Weights of a small transformer language model.
Size: width 64, 2 heads of 32, 2.04M parameters.
Architecture: LayerNorm before each block, untied embeddings, attention and MLP in parallel.
Training: 114M tokens, 6977 steps.
Each number is 500 + 40 x the weight over its row's rms, rounded and kept within 0 to 999. Layers, rows and columns count from 0. Numbers have three digits each. The size before them is the row's rms in percent of the matrix's.

# layer 14 attention key, 64x64, rms 0.138, rows 0-42, columns 0-63
074:471456514457496477477524518514501578499504410394478550525492542568550472468533496547452514551565483466504463474433511462530449469548573485515504496507550550500502515499516515396537458492506530
058:498520498550426559501514480478522491472497509472503461536473540489511483465495490497502543543490547490541441503456442441491503548497552542522395502470578589491513466458486522462528497473555370
093:496507501560514464451614500533484428471559555536562537483510515474428431428433508459559513463434472556542506512522484484454522467468484523510524497414475523504514520461518501508530519561497487
058:520473522554564459474504530496447483466476479524484513469559432483481500470490474509475453436497513520477508481600494513485514462502384483485494524516402465485469555488515549535496620523536544
101:549491516438465527546456520502533559494450497461513476498486504498530582566542528461433482590522487472425506482536454514530449468492538514502484503552542537542503440512529489579472472438576559
097:467477508489497504486542516524520463436511522491515500472527593512493423460448547458531563475489472548522476476476407505439536477459481552501516434513501559518568569478465515545472530564503407
080:482466480408546494537472580505476517439510480502537501475498487540503491445417485479568513425439530563496480507513527494549549548522437493520485463528594534506527538435455458516449524532533466
121:545479531470539507494471465461542530534453550505474499539509525470547568548524431479463559551480503437475483489602555537513465480488539484468491537495530568489457426451532466461531462400502512
146:438514458503482484494583554534503490451558447520513510444452523515453415496468550464485518446520480537502494570439411447509560503515518571515477470513424502514526527533497489538491551562533460
100:518455520474484496520513427517550502522519475535496510488509511401502542541520571524472428578543525458518491496500519483551523424540538520505489470483429494590511407511453524476521495442446567
113:437538516544439517514500562597466515463484410498464461465469500499455429519510524522519535420500518518502496505415453521460538491492530502540483524527507478497460561542474554509509509595530426
166:536396504479482508489515446447520501505487575506521544538520525501489502510554495466437521606496495498435505493592522438444469500499541489505530495505561559444514424487555475525491493418505532
085:533559524473460489535532444481497512512440578514576546521490549536455512554468547443438453539498496445538484540540423476535412484500472503430487469572506447473462480550516542507508513485527523
088:487462478396520381542463529471539448489478431520489514572513496540508514575566516444474497523517550494525517510431523521485479565503503527479464503574468530450454518477488576474487513522521491
099:477527526472498548487433549532455395517504452544561440496477487532448482447456541568488521522452521551571558502534474445465525527511459527457505449496499535467420483541556469474503548516466501
089:579508534446463470474565467569502480505478474456492516537465566487484482456499487540416450555523554506564469539514506517551474537489532454516553445454552529571464511490444520443428484458492487
080:491463507466549582467557393535434555488518437495571486576554525468436521522500518536449506560445540544441472516524479513525516473546523441495483469485478514535506515477494420495535534502512504
087:445547435449456517493513554532536544478529522567464512525494519522560513470461580518528523505494505523577496515540558405549515531537492425486433487511461432454468453513444531460506482470504453
097:496529494403480591550524522417494468504575499519559501508441535536499466441466481492527567496525550448579495539431486442492483538494458492502513454518540530476445552527496505465558522498474464
078:373495537482496485386520515559491461438497559445557472475517529472528537476487397504484493515542525517512490436487458500530506472510467470462531505506495575522529464513548510516494535532575523
100:445469505535465488528464596403509512529486474504464541525441529532509562517506570504454417538583500473454524467551485499489513499536499540503502470489568534559538472530457490535530523451478421
106:519521511474458479567510479450555517511467498498508414518511517521511522504416552496414557453537418453479550583461611491493505478510523491510489563549460546480476537530485521458518470482525460
089:433466497475496471515547443563496454542513498523527522466474478502495504502533473465510396548449495594550498556572517452447513454575466457564437484481549494509505477506535520493521557471453549
085:426525492490534552500510542516468523468477526566500509497556545480502440548581520513529507517560459520517424482473542518519505395424482505465550523521457495469467496473517447554529524395526472
087:497496465502505470468454492488477518553465506479488490510496469496454434372515499507426528515456490488541525481531502451505480443507506462428512543542539489557515555575494532598518530457603513
076:484477449504468496445501477469501525497492515503527590499488538511448493462490551438518509558581466505546514509453557512429399448541513547505483446435487529543538554567463520430544460490513505
090:520456527529531559487450405456501564492500521543551469479470566519530451512542520531457487513524457437511458483501530497463477505571454507540527516573525580419490473503562489549468483579519522
086:463495463445474550498474517462502551478488536568513472459510465547544567483558558571434455507464465502499526513490489559468551516512396437463471515508548506526503550577509470508437424505495510
088:514520570459531516495499435497446505510440471478504458458450534467557556530503506509517438467481517495530564482567505504487577508494550439457524585517460451480505497514447468589577445494448502
092:483555519607524472491484422414452432457522505477449524485428511520480445484487468514515469478490481584516460509509524551515545484473503503582505472545407477528511533545452531493466550504500534
092:482458496444570472538463536502447515466547522498453468443551525533499486462397525555466506431468529438515490522438524454454572506445590478557481532516518490499513473539539557530459527495502503
095:487498532567502534453407534552491480468531482504490537512469512550496456450448500473453501501428516534449502541429511494476532533519531538505446482528520479534457547441594506406573531485488560
081:518512506492526575551486541501490502470565519467509480519467424512459512529504596521506572488438523465488563437477457537434510505542437483484537521420507485466510446583510575477530502452458494
087:585509523533473430500466498466416511538474441509530465490529509449537408518517497550557455532500552546487510540537488462505480547483577515463464479539501538518513426483454520489445439443530444
090:501463533537561509482483533531551584482484540543465500492497557550479487469443508433486489516505488546418413487536478486485509519510458489526530531512541469422510472485432504415545547603526504
099:566511498488514457382463592439416461530520483445508560502550549502495481454481575501476493487474588476493557480532507548510481490499448501462535477502470475507524518586470476475516480545481502
102:513466528515519502610472494540544498462471528554424473475478523557474503485516538451586496448516471528443426454499453472430530446509445494552504516474542572465490521459442511491539531504526548
086:471507477508505533478534494581492512426534556485482543487457554542511502476460473439528510474415544479503524521494507524435511516514475433472522505482445502505527397592552484482580569512453539
105:483494503573559467509465566547565539498437518523471449504472513566458552524545482497491435526446499445518493517507460531491520583418507440572542549473508497440468481489445468557539510504531513
104:420463490522516465518411426480501568509550530487420502543565516474538456434490504571495505478569526499429487505483474460514572472536509452552503514502566496510472516475531548453476447478526468
113:514478522490523514538479419501568494592479462604537569495473435564499450526468498479498438548476555479556513490514531486521514507503472464475442506495433508511444536438505544555471531524543550
126:564524565452437489439548464491522446567505502483570530481530469512557518511430471469504500519508514507502525505516546484485455463551480549424466472502465509520591429583548527504426471497483523
090:541512524505562424478518506489477501499464442502494601474454525510506435566464458468450509505465477494554541498508469499505601525469524505471468461494473513482477612547487542463536464512594525